Weights of a small GPT-style language model, trained from scratch on English Wikipedia: untied embeddings, a variant of SOAP for these matrices.
Each number is 128 + 24 x the weight over the matrix's rms, rounded and kept within 0 to 255. Layers, rows and columns count from 0.

# layer 5 attention key, 128x128, rms 0.0873, rows 12-31, columns 0-127
[[176 122 176 110 136 105 107 136 131 156 127 128 158 125 142 123  81 108 139 142 116 128 149 142 125 107 152 147 137 111 131 170  95 150 138 158 123 126 107 152 133 152 140 143 114 131 133 149 113 196 133 128 144 129 133 105 106 152 114 107  79 159 143 139 162 137 160 145 156 133 119  92 114 110 136 120 148 139 109 122 112 109 104 138 166 113 124 137 119 134  98 183 162 121 124 144 189 148 163 100 166 136 142 112 122 103  70 111 164 172 129 144  96 142 160 125  76 134 121 130  93 173 121 155 156 118 124  92]
 [166 109  84 136 105 130 143 134 114 112 121 121 105  92 127 100 164 129 133 128 103 115 103 129 128 102  96 113 118 124  60 141 101 122 155 123 115 116 111 149 122 129 149 116 121 147 192  70 136 139 141 127 116 110 176 148 120 136 141  96 159 168 136 129 120  93 158 125 111 134 156  83 165 118 122 144 150 119 138 137 150  90 140 163 151 130 124 149 109 112  94  87 145 146  99 169 143 143 115 148 137 133 145 103 142 149 113 155 109 139 203 127 150 109 156  98 116 152 109 127 161 123 158 113 131 134 156  86]
 [141 129  99 119 120 118 172 110 149 148 105 115 109 136 118 133 125 127  98  92 115 161 132  75 137 185 124 135 130 109 111 130 147 139 127 147 129  87 104 105 147 121 102 114 150 125 158  85 174 173 154 131 164 121 113 147 200 151 101 135 122 106 128 106 135  89 141 114 138 134 128 119 104 123 169 147 131 136 131 107 161 124 133 162 138 113  61 108  90  89 163 139 113  75 120 145 156 138 143 144 109 144 123 155 156 143 151 105 122 113 144 141 157 153 162 188  88 121 125 141 118 132 147 122 152 113  80 188]
 [106 101 152 139 167 159 122 102 155 145 130 117 139 127 112 119 104 137 158 140 125 122 175 129 107 164 133 141 122 155 150 120 127 138  99 104 116 105  76 136 121 157 100 176  90 139 112 134  51 154 132 122 137 102 140 110 150 133 127 138 140 116 150 112 137  75 134 116 158 154 154 140 151 147 105 134  82 122 120 126 158 139 111 101 111 140 117 125 133 110 138  81 145 124 138 103 127 224 141 173 134 130 178 165 126  76 134 136  70 159 122 108 132 138 124 199 183 120  92 130 129 143 157 159 189 151 148  83]
 [183  86 156 109 141  96  92 107 130 128 121 127 138 117 122 142 126 170 145 121 134 138 120 159 133 146 118 106 141 194  99 153 129 135 128 175 140 110  81 139 127 129 111 111 161 111 166 143 109  94 135  75 124 155 159  95 124 118 140 131 119 100 133 130  96 122  92 156 168 133 103 119 120 147 159 137 123 171 120 126 165 137  99 119  66 118 137 116  94 110 100 110 142 153  98  72 148 168 144 115 112 140  97 105 134  75 162  86  88 130 131 128 157 176  90 140 169 154 174  92 146 184 146 143 115 124 104 128]
 [113 136 106 107 130 186 131 140 144 151 145 123 145 139 157 182 119 109 182 112 136 126 140 137 153 132 143 115 135 122 137 117 133 133 132 114 127 140 140 119 106 118 105 130 143 149 138 138 121 124 135 138 102 133 141 122 131 147 127 121 138 111 163 121 104 116 154  98 123 126 151 153 133 140 133 119 121 133 153 151 173 141 152 122 146 129 129  96 132 143 129 120 138 129 144 123 138 128 107 132 103 136 146  98 153 126 135 182 153 140 114 113 132 158 113 120  79 103 133 121 117 166 116 136 183 139 164 134]
 [111 145 165 167  90 103 164 120 105 125 129  81 106 176 131 101 147  96  65 128 130 118 118 159 135 107 115 107  83 155  85 132 137 114 153 142 105 118 142 127 130 114 138 118 131 105 123  91 170 161 153  91  92 140 113 127 105 134 144 111 109 151 110 138 144 135 119 127 159 128 115 131 138 134 128  98 129 136  77 112  70 110 126 153 140 121 126 125 161 103 143 136 101 113 134 144  97 168 164 130 117 122 112 146 105 124  64 127 109 116 110 101 118 160 145 111 148  89  87 142 146 109 161 147 137 143 100 171]
 [133 135 125 130 160 114 137  91  97 110 125  77 115  98  78 130 131 119 129 133 117 129  64 134 100 110 108 117 136 127 151 128  88 108 117 159 145 174  46 115 118 111 139  98  85 137 143 119 127 114 126 108 131 107 129 115 143 122  94 124 104 148 116 120 133 158 101 147 146 141 116 159  94 125 118 134  89 143 146 131 108 109  96 121 112 132 128 144 154 140 153 124 163 108 148 107 131 109 119  96 142 120  98 166  65 172 151 117 107 131 149 141  86 135 131  94 116 106 137 132 153 127  89 116 114 122 110 105]
 [149 124 167 150 161 123 139 137 102 134 141  83 157 167 113 123 156 144  76  68 115 139 130 168 100 136 134  91 108 136  70 175 111 118 160 114 154  91 131 171 155 102  83 132 113 106 104  98 165 138  75  78 103 163 111 118  75 153 110 126 163 121 136 153 111 111 104 151 129 158 133 129 147 104 131 171 124 171 156 118 106 165  96 158 158 111 127 124  67 127 140 118 122 123 184 158 133  96 111 157 118 125 129 134 125 137 200 140  78 142 179 106  77 119 127 118 140 104 103 121 135  85 123 190 168 145 140 160]
 [ 99 150 135 120 155 115 121 107 116 125 136 161  99 141  92 131 133 136 129 132 146 161 184 169  99 141 108 130 149 157 130 140 116 121 113 114 147 119 139 167 129 108 109 118 124  89 136  89 127 139 100  79 178 138 127 143 113 134  82 108 122 104 118 146 145 157 154 125 111 120 148 139 112 150 142 126 132 114  86 144 162 102 138 113 108  95 108 115 124 106 129  97  99 116 137 138 119 141 124 129 118 159 101 140 106  93 141 141 112 149 125 151 123 114 104 114 141  72 126 166 134 112 107 138 141 119 106 160]
 [101 126 105 148 164 188 129 131  90 130 149 187  90 113 165 134 145 128 138 125 147 145 153  82  97 145 165 142 165 146 116  73 171  91  92 114 135 138 163 184 127 106  97 139 125 135 160 136 126 114 153 128 182 130 154 108 181  95 145 111 116 152 130 107 133 141  89 141 134 131 129 179 148 117 146 127 144 115  77 147 170 119 129  78 134 103 125 146 108 159 126 113 126 109 101 130 172 121 150 156 135  76 140 122 133 124 153 141 116 101 130  94 102 122 129 144 137  96 142 121 105 147 119  88  96 119 137  80]
 [112 163 110 137 143 162 121 140 131 118 151 137 110 121 101 150 130  99 144 112  94 157 138  81 141 128 124 121 159 100 123 131 121 113  96 123 124 135 130 101 139 108 135 116 100 115  66 170 156 133 160 167 150 117 145 143 168 138 134 159 148 120 116 111 104 113 136 102 113 120 134 129 143 110 151 152 144 111 143 156 108 143  95 114 106 160 101 162 110 141 148 107 142 113 146 104 170 125 152 111 145 143 124  71 161 116 161 105 178 141 111 129 153  73  74 106 109 112 131 113 102 107 108 131  94 152 134  86]
 [128 152 102 152 111 115 134 142 186 114 128 108 137 115 139 173 135 135 195 139 135  69 187 125  94 106  92 132 187 123 109 143  95 156 130 123 111 152 155 114  95 131 151 112 113 159 108 151  94 116 122 117 107 150 106 143 137 108 124 143 121 130 163 149 109 200 177 128 134 139 110 144 137 126 117 152 105 112  99 127 103 117 161 101 116 166 139 188  91 154 136 155 170 132 140 153 143 113 122 125  75 100 130 104 122  92 112 111  98 136 113 121 166 110 118 175  73 149 149  74 122 154 133 108 127 143 129 127]
 [ 82 149 121  74 165 179 141 137 136 176 143 150 118 120 144 166 135 118 120 169 122 129 134 136 157 125 114 139 120 152 132 112 165 131  89  82 131 144 122  99 146 170 172 123 177 131 118 127 114 100  90 111 146 111 101 126 131  91 174 121 133 124 127 125 168 149 155 116 137 136 126 125 140 112 139 101 120 118 139 157 125 105 105 138  84 102 104 131 116 124 101 174 170 135 121 125 155 107 131 144 135 100 144 122 142 121 151 106 134 131 103 170 138  74 141 134 112 164  83 126 144 117 165 125 125  95 121 120]
 [133 111  80 116 171 109 135 116 141 106 131 127 134 138 153 137 126 139 141 148 133 148 147  83 147 135 129 130 105 131  99 159 145 138 135 106 109 149 159 130 147 107 142 162 124 135 115 124 108  74 153 102  99 117 146  86 141 148 124 129 117 131 149 125 189 181 122 165 147 117 123 109 106 123 120 173 142 130 108 131 134 172  68 161 147 119 148 143 145  87 142  91 131  90 103 133  96 148 114 137 144 123 115 127 111 105 145 140 135 154 146 163 200 122 114 130 111 114 122 169 118  97  52 112 106 158 136 149]
 [141 133 145 128 128 119 133 103 150 129 151 112 152 113 111 122 173 154 109 119 109 147 120 157 111  69 167 102 102 111 123  96 151  96  94 118  62 153 126  99 100 130 131 122 144  99 154 144 160 142 164 159 132 109 107 113 165 117 162 151  86 141 122 146 105 132 168  82 140 111 131 110 143 113  88 102 130 125 134 116 107  76 163 153 139  79 119 133 114 136 132 134 114 180 157  88  95 111 130 103 145 121 160 155 143 105 153 119 124 128 182  63 131 138  93 123  81 115  82 117 112 141 104 147 106 148 148 113]
 [176 120 163  93 121 141 142 135  83 163  92 138 103 140 104 164 143 145 125 155 108 129  92 144 123 116 105 136  94 139 122 116 149 144  99 184 148  63 133 139 134  96 157 120 134 121 126  98 127 102 115 131 108 158 125 125 115 105 156 117 134 175 121  90  95 125 148  76 142  89 116 142  92 136 103 153  74 148 118 181 104 142 134 174 136 129  92 163 143 171  96 130 155 181 122  69 124 130 155 119  85 108 116  97 125  89 118 110 141 157 132 130 157 161 102 119 104 113 142 123  88 180 155  87 164 160 145 104]
 [166 162 147 105 153 106 124 142 137 137  97 126 126 102 144 152 107 125 128 129 164 129 130 124 146 120 162 138 108 122  93 152 166 102 133 151 146 147 122 173  92 118 146 112 146 126 100 102 125 184 142 151 153 163 114 116 148  94 146 114 102 143 136 127 136 119 171 144 165 120 100 122 107 107 117 175 172 103  96 139 145 194  97  97  92 117 166 128  87 140  85 117  72 158 108 108 129 124 113 126 123 154 124 108 132 116 120 133 106 177  92 120 103 170  87  81 121  93 156 120 136 123 112  82  52 133 126 139]
 [144 100 113 143 156 147 112 135 108 119 152 100 120  98 108 101 145 111 142 164 169 111 131 150 173 106 126 167 136 110 137 111 166  92 142 122 154 126 180 123  46 137 149 108 139 112 144 132 128 159 178 113  91 121  96 139 155  53  91 127 125 165 134 127 107 118 129 129 129 120 100 121 105 114 155  96 118 114 156 144 115 112  87 109 153 122 165 130 135 104 137 116 130 169 116 123 148 122 121 134 163 145 102 167 148  45 144 146 135 103 141 111 165 167 136 153 183 115 102 118 134 130  84 167 151 114  84  94]
 [129 125 133 100 139 147 107 167 129 132 136 108 114  85 124 141 156 159 130 114 124  94 139 119 120 151 125 150 121 174 140 114 127  76  82 121 134 148 162  80 123 164 155 120  78 126 122 121 136 132 114 149 118 141 151 140 134 155 151  78 109 142 106 130 111  86 132 145 107 108 116 114 143 104 114 140 146 148 178 127 125  78 147  99 131 125  62 119 114 100 110 105 111 130 152  94 118  81 100 134 109 183 133 118 125 108 118 136 136 136 134 172 121 160 129 108  60 128 177 149  87 146 138  94 117 155 147 136]]
# layer 5 attention query, 128x128, rms 0.0845, rows 13-31, columns 0-127
[[168  91 113 107 145 152 148 117 123 119 129 127 107 145 116 146 155 109 128 160 137 169 116 163 126  98 106  93 103 143 102 100  56 113 125 154 133 137 128 132 165 100 117 113 155 102 146  39  89 118  87 118  89 170 110 109 139 140 144 140 154 129 159 135 151 115 127 176 107  83 178 112 164  85 113 158 132 130 135 133 136 118 135 126  98 136 139 139 131 146  84  75 111 155 136 152 124 115 139 119 129 137 129 156 124 137 105 146 117 168 180 109  96 146 108 118 116 142 138 162 111 141 167 147 154 127 143 121]
 [134 129 135 118  97 134 184 132  83 128 126 157 106 153 169 132 133 117  66 101 121 103 140  80 130  97  92 107 124 173 124 100  70 199 180  93 143 106 134  87 142 113 152 111 182 151 152 120 140 137 133 167 153 109 142 164 133 152 129 133 126 131 172 141 135  84 153  99  94 111 136 117 142 132 153 126 148 123 134 120 149  95 144 154  54 126 107 128 105 153 143 123 109  94 143 123  83 118 123 115 131 151 143 161 139 123 147 124 156 136 178 125 139 117 157 172 155 130 104 122 162 126 122 131 119 122 149 107]
 [149 126 122 131 180 149 146 134 131 162 134 113 136 124 119 121  91 112 137 164 132 100 137 136  67 142 137 110 120 123 125 110 124 114 163 147 120 121 146 115 159  90 111 165 126 181 136 161 105 105 168 138 113 134 119 126 143 140 151 111 116 146 174  99 123 140 137 131 168 168 176 122 131 125 134 146 137 140 149 170 131 162 148 112 140 130 135 136 115  63 132  90 108 163  97  99  95 188 115 111 140 139 105 151  60  99 120 127 103 119 121 189 123 152 143 106 155 153  92 127 157 120 131 176 181  71 149  70]
 [107 136 108 146 133  99 126 151 132 146 124 185 130 128  98 133 140 170  98 130  79 105 111 123  86 116 134 128 143 136 154 139 165 126 126  85 117 186 143 128 108 121 104 123  74 149 114  86 100 139 100 129 152 193 128 104  93 115 137  92 127 157 109 117 145 131  70 110 138 127 125 125 120  93 133 122 108 121 167 116 118 176 145 140 153 151 123 147 137  96 121 139 130 150 141 188 136 140 131 131 170 146 106 134 123 126 133  86 133 156 111 200 130 129 120 109 104 164 145 188 141 147 173 131 117 155 125 105]
 [101 160 152 135 126 153 153 133 123 128 120  97  83 134 145 121 146 101  91 157 117 131 111 127 124 134 117  98 100 110  89  96 134 134 110 163 131 119 116 129 134  89 159 153 129 147 134 137 112 138 127 108 105  92 142 121 115 153 115 161 138 113 133 143 101 109 131 130  74 123 135 101 146 101 132 157 134 153 109 122 169 130 130 105 116 139 136 126 185 103 124 102 171 127 138 134 118  95 106 130 127 149 128 162 110 140 155 131 149 131 125 141 105 138 162 145 132 128 121 130 132 139 128 123 122 156 132 123]
 [165 126 110 131 107 152  81 147 162 123 126 113 102 129 167 107 122 150 170  96 134 104 140 116 120 159 150  65 126 126 171 121 110 106 133 174 111 123 141 135 124 148 157 149 186 107 136 156 128 132 151 152 180 101 140 131 167 141 154 125 119 105 118 159 100  92 172 142 119 110 130 164 141 146 128 119 131 142 151 121 129 152 148  89 123 105 114 127 118 145 142 125 139 100 116  95  96 138 159 130 135 117 156  99 162 129  78 124 113 102 140 131 130 126 146 104 125 122 149 151 155 111 155 103 177 132 135 185]
 [159  95 114 157 147 126 123 151 141 143 122 114 105 131 135 140 146 139 138  94  93 119 181 109 167 159 131 121 102 128 137 114 121 113 101 147  88 152  88 125 119 144 120 104 149 139 141 129 133 142 160 153 151 100 160 119 141 128 138 131 106 113 114 172 143 147 138 100 128 102  91 124 123 145 101 134 142 112 130 119 135 111 136 101 150 120 137 144 124 147  89 150  90 170 119 121 120 144 126 116 140 147 119 126 142 100 100 149 159 130  93 117 150 132 136 118 118 125 151 148 134 102 161 120 127 125 140 121]
 [185 110  86 144 152 154 144 154 152 133 136 167 125 155 164 135 127 106 146  97 137 138 104 116 145 106 140 117  91 123 145 147 100 148 137 143 147 138 146 148 122 155 127 131 163  97 128 117 159 138 106 150 165 105 115  93 151 140 118 147 146 102 152 137 103  93 119 103 153  99 123 154 139 119 131 132 125 133 103 107  66 161 136 150 109 152 131 122 135 140 126 146 128 154 118 100 117 127 142  98 158 123 123 134 175 150 140 140 118 115 152 112 129  89 137 110  84 108 175 121 135 117 112 126 121 128 134 132]
 [148  93 141 133  87  90 127 117 155 116 126 135 135 106 167 123  80 131 152  69 105 116 132 158 126 118 129 132 154 123 153 122  94 127  85 145 108  94  90 112 139 136 116 117 142 120 117 164 108 153 164  89 181 115 129  96 146 130 145 108 150  97 115 157 166 146 162 131 161 103 104 139 133 146 122 134 127 159 101 139 132 113 106 119 114 139 102 135 126 147 132 133 127 118  94 137 137 131 127  91 185 174 155 120 115  96 102 141 138 136 139 106 128 147 147 143 113 140 118 141 165 128 137 113 131 150 157 165]
 [127 118 101 141 129 167 143 120 127 105  82 112  57 166 124 155 134 137  89  91 135 145  80 138 124 140 108 136 121  89  91  90 180 132 114 182 139 145 127 144 135 127  99 130 126 119 165 107 101 114 116 150 112 140 160 117  86 121  74 130 132 136 133 162 106 115 136 165  95 152 141 119 108 113 132 134 138 143 118 145 125 152 131  81 127  86 130 142 122 149 129  87 100 137 156 146 129 113 135 134  60 118 146 116 169 125 142 154 116  69 144 142 112 125  53 161 164 145 100 116 153 108 104  98 158 119 152 163]
 [104 150 109 125 119 162 140 171 110 127  93  99 114 164 123 144 133 147 122 172 142 115  87 124 132 136 149 177 132 174 104 204 145 139 161 126 152 128 138 136 148  94 123 129 130 146 120 129 128 163 128 129 111 112 115 148 142 107 130 175 131 106 136 102 118 113  97 142 126 204 142 150 132  78 177  77 166  88 146  81 103 134 102 125 100 133 125 102 133 109 112 149 127 138  89  91 112 121 106 159  97 118  75  95 115 163 130  97 130 162 141 170 119 129 140 122 115 136 175 137 100 135 116 159  94 117 139 132]
 [ 75 139 137 137 160 104 108 119  84  84 138 138 177  93 157 118 137 145 123 165 205 103 141 122 105 122 117 145 120 176  87 139 166 113 110 101 107 122 134 136 152 102 134 102 109 118 131 130 153 150 124 103 157 140 115 149 117 128 151 133 158 125 129 111 119 145 100 120 128 185  70 143 109 134 145 181 109 147 132 111 127 126 117 136 124 150 139 153 119 107 151 123 121 139 129 127 148  95  94 146 119 159 157 103  66 120 106 128 131 121 146 138 145 127 122 122  58 105 128  99  85 147 145 130 136 145  74 124]
 [137 211 121 114 106  84 172 154 127 122 189 135 137 162 104 156 171 129 148 163  89 108 161 158 153 162 137 139 129 129 120 107 146 132 124 107 107 204 149  95 145 142 140 156 131 110 121 115 118 103 163 118  93 161 112 115 135  74 114 117 137 166 103  93 160 110 128 101 124 156 104 137 123 124  96 112 108  71 166 120 112 167  76 172 100 150 101 136 126 128 129 132 119 122 171 114 111 176 141 134 154 160 102 134 123 122  99 117 114  94 130 150 135 114 114 109 119 152 124 163 140 113 102 117 138 132 104 115]
 [138 101 105 124  96 143 159 126 107 127  95 157 120 140  75 108 144 107 140 109 122 119 118  87 113 145 120 140 123 111 144 186 129 154 124 112 109 163 154 150 131 122 131 123 130 155 132 138  87 123 148 124 104 123  67 133 135 133 120 123 165  92 122 131 156 153 128 116 180 168 132 125 107  99 126 140 113 150 103 125 138 171 146 146 161 169 155 140 139 148 129 103 159 131 104 120  91  99  96 125 174 112 142 111 127 163 173 115 115 116 137 104 159 172 161 157 153 187 115  82  81 105 108 145 131 153 111 117]
 [158 171 140 139 107 107 147 106 134 111 140 132 119 108 140 130 170 108 129 102 156 138 128 137  97  98 106  83 168 123 107  98 131  87 101 143 119 124 123 125 126 153 124 142 126 122 103 159 101 146 129  98 112 118 117 120 163 145 123 123 125 164 108 162 143 132 158 125 117 100 159 126 106 166 182 113 160 130 114 124  92 128 147 148 134 109  97 132 135 113 151 127 134 136 174  99 129 148 141  84  82 119 137 155  92 167 111 165 136 150  96  71 137 162 108 174  96 126 125 133 116 128  76 162 155 127 120 123]
 [134  99 112 188 171 138 106 129 123 149 114 112 144 164 137 114 145  90 101  98 141 145 111 154 104 124 130 105 162 175 113 108 135 108 111 179 127 115 176 132 151 104 144 117 138  93 165 143 115 135 113 146  95 139 147 100 122 124 146 114 127 113 107 137 105 130 121 108  84 142 132 134 112 132  93 153 114 139 118 128  89  92 121  76 170 170 144 148  92 153 153 139 139 153 149  97  91 148 109  82 171 144 103 117 101 162 123 112 148 158 132  84 144 167 169 120 143 111 136 140 180 191 150 145 122 164 138 121]
 [108 130 149 139 122 155 135 129  91 116 100 117 123 142  97 124 143  91 100 166  96 142 172  80  72  94 110 141 183  92  91 109 126 122  95 179 182 139 119 158  98 124 129 156 122 119  93 138 152 125 131 129 154 130  80 117  91 148 142 110 138 109 114 143 122 128 112 177  90 141 152 163 108 155  90 131 111 148 107  95 186 114  98 108 133 118 102 133 122 170 117 105 134 141 142 132 134 162 128 101 108 138 164 116 106 158 117 102 138 167 118 126 125  72 151 186 165 115 129 130 130 128 176 135 140 197 125 104]
 [117 137 122 112 114 106 155 123 115 158 124  95  77 119 154  94 159 156 111 148  99 127 156 138 119 161 102 117  98 124 131 126 124 104 118 150 140 124 113 139 144 121 166 164 109  96 115  87 145 111 151  95 115 145 131 124 164 115 132 108 132 120 134 122 112 102 115  99 136 123  81 145 110 144 153 147  89 126  72 128 153 114 168 127 122 101 140  94 111 122 117 109 131 128 142 106 139 112 103 174 134 123 154  81 128 133 182 132  99 110 149 118 159 100 101 114 176 134 114 187 139 168 158 179 108 169 154 112]
 [141 122 150 108 117 111 107 150  81 127 120  72 146  87 148 148 137 118  83  94 125  88 131 152  99 111 118 135 150 143 115  79 139  97 108 142 144 133 165  84 113 135 133 117 107 106  97  95 151 156 108 125 104 146 122 127 100 132 112  97 137 179 135 153 135  97 189 177  99 119 131 119 118 121  70 104 138 122 150 111 154  70 144 128 103 199 119 102 141 106 112 140 160 136 148 121 117 120 103 117 140 147 123 103 112 119 117 160 124 127 101  86 103 163 141 167 132 140 141  94 139 158 109 169 145 105 107 116]]
# layer 5 attention value, 128x128, rms 0.122, rows 0-7, columns 0-127
[[157 124 134 124  78 121 126 118 176 121 130 100 107 117  96 123 120 128 148 129 110 139 142 132 143 105 144 139 123 157 147 116 145 184 145 122  99 123 124 135 138 129 111 136 149 143 168 116 102 119 120 126 141 110  85 110 131 148  97 132 132 123 135 150 127 142 107 134 137 150 124 128 156 161 136 120 144 143 109 124 143 131 130 131  99 139 142 118 119 140 144 124  81 124 137 135 153 148 117 156 107 151 100 147 120  96 135  84 145 135 114 148 133 140  82 139 156 115 139 135 112 126 136 142 120 149 143 147]
 [136 109 148 121 113 129 123 118 156 136 158 153 136  99 105 132 143 131 123 126 126 136 133 123 144 139 118 155 127 144 144  83 133 127 110 109 120 122 139 115 119 143  97 156 117  95 125 122 127 143 115 110 164 123 116 143 160 136 158 172 133 129 116 118 140 117 141 136 147 129 104 103 123 139 130 129 113 130 134 110 114 124 158 119 138 110 159 140 130 107 137 150 107 128 153 137 131 127  90 121 148 148 151 126 149 125 159 116 145  97 108 120 103 109 115 105 143 155 145 110 137 140 118 106 140 128 117 157]
 [106 137 146 114 149 143 106 125 116 131  93 137 140 102  86 112  99 120 164 109 156 142 135 108 178 134 161 122 118 117 144 136 132 121 141 141 132 100  94 106 139 130 106 125 106 130 116 136 151 154 121 134 129  84 123 181 139 129  94 138 109 107 124 131 132  98 145 115 164 173 140 113 126 117 117 107  99 127 120 124 137  88 137 126 134 144 119 132 131 133 141 136 132 105 123 122 152 148 108 118 117 137 112  87 166 145 150 134 147 141 144  92 147 129 129 118 119 109 139 118 144 158 123 120 156 131 142 124]
 [136 132 118 145 131 135 136 102 136 109 135 135 132  98 145 131 146 133 125 120 126 125 130 126 116 124 153 109 131 137 120 137 156 141 106 130 112 162 126 176 136 128 129 137 110 131 117 113 134 135 134 114 169 104 143 121 125 159 140 110 141 131 116 123 156 119 124 135 159 129 150 148 117 116 108 109 157 133 106 145 123 118 147 132 120 110 140 120 152 137 127 141 128 142 162  85 124 109 134 137 135 102 122 122 107 117 104  93 161 147 133 120 111 164 136 120 115 140 113 113 134 139 129 114 121 128 116 119]
 [ 90 101 122 146 142 134 137 106 133 139 137 119 113 119 167 144 130 116 123 149 120 135 119 116 142 117 102 142 143 171 116 112 122 109 135 112 120 133 131 151 122 108 107 114 117 139 118 137 118 143 126 131 121 159 121 143  97 147 135 139 148 110 141 129  92 110 149 145 145 131 111 152 138 146 140 119 119 116  99 128 142 133 165 137 153 139 111 141 125 127 128  92 125 145 153 156 123 137 142 104 107 143 115 106 127 126  89 144 116 136 149 130 136 133 157 142 124 108 189 115 116 130 100 122 126 130  96 118]
 [121 121 119 150 161 150 141 116 138 144 153 120  92 139 127  99 128 148 122 111 109 142 135 108 122 121  94 148 148 111 116 159 120  97 128 153 123 150 137 154 144 125 170 103 101 132 121  98 145  96 113 119 146 100 122 132 116 111 137 157 141 107 122 136 136 103 141 134 131 141 124 137 120 140 112 128 131 146 106 113  93 151 153 125 139 127 111 148 111 138 145 100 107 105 145 123 115 146 123 144 116 145 130 142 110 148 141 126 132 155 159 117 138 140 101 138 144 135  85 152 122 173 144 137 146 125 107 128]
 [127  98  93 151  96 136 112 103 116 125 149 121 129 138 131 158 143 113 108 138 112 151 103 143 110 147 136 145 133 159 136  89 133 141 148 131 126 125 128 122 121 137 134 122 131 143 111 125 149  93  96 176 164 124 113 145 121 132 109 145 143  93 111 126 155 123 118 145 126 148 154 125 140 138 132 128 128 110 124 132 136  89 150 117 121 126 151 121 111 118  97 157 137 131 114 114 131 125 137 147 131  99 155 132 113 116 148 161 131 141  99 124 134  82 144 141 130 154  94 112 124 134 143 127  92 134 150 125]
 [122  96 152 110 136 155 111 115  56 118 143 143 102 151 142 125 134 113 122 117 142 146 124 127 128 133 129 115 134 111 170 126 108 141 111 133 131 134 128 135 141 130 130 129 103 139 138 148 132 158 121 124 124 125 144 121 112 126 135 123 123 120 120 130 165 164 116 115 111 103 156 131 150 169 120 124 131 128 111 131 104 121 115 139 120 131 104 155 117 108 124 129 141  84 115 153 180 136 119 151 140  91 102 110 127 139 124 109 138 138 126 145 124 144 160 141 178 158 150  92 119 117 136 126 145 102 121 108]]
# layer 5 attention output (transposed), 128x128, rms 0.115, rows 0-6, columns 0-127
[[106 117 106 144 124 109 116 144 130 143 136 123 140 120 121 133 125 151 130 121 136 140 136 123 139 138 132 122 103 118 150 151 114 121 115 124 118 112 126 124 119 143 130 106 136 124 128 115 125 126 132 129 116 106 155 128 146 110 138 150 129 142 122 123 154 144 145 133 129 118 114 161 126 137 133 120 113 120 123  94 131 130 119 131 163 125 137 134 139 124 114 108 145 144 131 129 162 123 146 108 130  84 112 120 160 138 108 148 117 117 158 158 151 117 140  97 137 133 108 107 133 160 133 107 118 139 138 110]
 [116 120 103 144 143 118 163 147 120 122 143 123 142 144 156 127 152  86 108 132 136 157 155 146 141 127 144 110 143 121 134 139 103 126 154 140 130 148 116 115 129 129 134 123 141 107 114 123 129 108 103 131 134 121 110 107 141 149 133 112 153 126 144 155 138 133 111 129 104 111 117 127 143 121 132 129 132 137 113 127 134 119 137 124 145 132 138 109 134 130 133 114 110 109  97 124 109 123 138 152 134 129 134 151 129 140 114 146 102 112 145 115 159 142 127 135 143 107 136 145 140 114 154 114 127 112 150  80]
 [ 99 109 130 134 140 103 116 146 133 107 137 112 108 117 127 137 118 121 146 149 120 161 135 167 122 170 126 119 119 117 133 108 149 111 127 132 163 159  98 126 112 100 161 136 114 123 140 142 113 109 150 121 127 114 100 100 119 119 145 134 158 130 116 164 117 146 102 131 119 137 136 122 151 139 135 129 136 123  91 110 142 161 141 138 130 161 126 142 134 101 113 121 104 129 118 136 119 124 127 119 112 124 127 150 132 122 147 124 123 115  89 117 105 123 149 118 172 131 132 129 126 107 114 130 115 130 130 130]
 [122 136 116 138 133 105 117 134 145 145 151 171 137 141 115 130 110 107 114 149 140 114 115 104 148 112 126 115 132 120 157 123  93 124 129 103 121 138 146 120 157 164 140 109 135 108 121 103 157 139 120 130 124 142 123 103 139 137 106 160  96 149 120 143  85 138 140 133 146 140 143 166 128 137 143 137 122 132 127 129 132 135 107 117 147 147 148 131 111 118 133 128 118 146 135 110 128 149 133 144 121 133 116 129 125 142 137 135 120 116 132 137 113 144 124 136 142 149 136 142 128 139 107 130 117 122 121 148]
 [150 111 137 120 135 121 119 138 132 126 157 144 157 164 121 144 106 126 132 135 146 106 143 125 142 150 132 126 117 123 131 136 158 130 120 145 132 147 137 135 118 127 139 117 113 107 129 126  94 130 125 152 159 109 118 123 136 111 137 135 149 136 108 124 141 121 102 122 112 146 128 123 146 112 108 150  99 138 145 121 108 116  63 132 114 111 108 121 132 122 146 106 144 135 127 106 124 114 124 117 164 128 134 137 142 133 151 124 126 135 104 113 127  95  95 144 118 141 129 127 126 134 107  98 134 135 155 114]
 [109 132 123 100 107 111 127 132 117 126 120 138 133 132 104 124 133 106 122 125 115 143 128 132 114 123 115 137 126 111 177 133 151 108 119 163 110 114 103 143 144 107 126 124 154 145 125  91 140 146 129 114 145 136 120 124 116 165 122 123 127 115 132 127 136 123 122 123  97 150 131 129 129 141 134 144 130 117 153 128 119 142 124 128 107 139 137 152 108 120 118 144 142 118 176 135 133 103 114 144 144 128 128 115 114 169 132 146 106 130 121 105 118 141 131  91 114 146 120 120 110 142 111 121 139 113 149 127]
 [148 128 128 135 141 146 128 118 125 159 130 121 111 119 112  88 141 116 109 107 164 123 124 118 166 104 130 111 150 141 119 143 110 141 143 142 128 140 151 119 136 100 113 120 135 151 144 132 139 128 146 127 124 132 158 138 176 127 113 143 129 132 129 119 120 143 126 111 123 136 144 125 123 126  89 115  90 136 155 126 126 156 111 151 125 129 138 129 140  83 131 163 140 145 131 121 133 136 127 132 109 142 130  99 130 160 116 128 125 114 144 107 153 129 126 156 124 128 134 133 122 121 130 105 154 140 108 121]]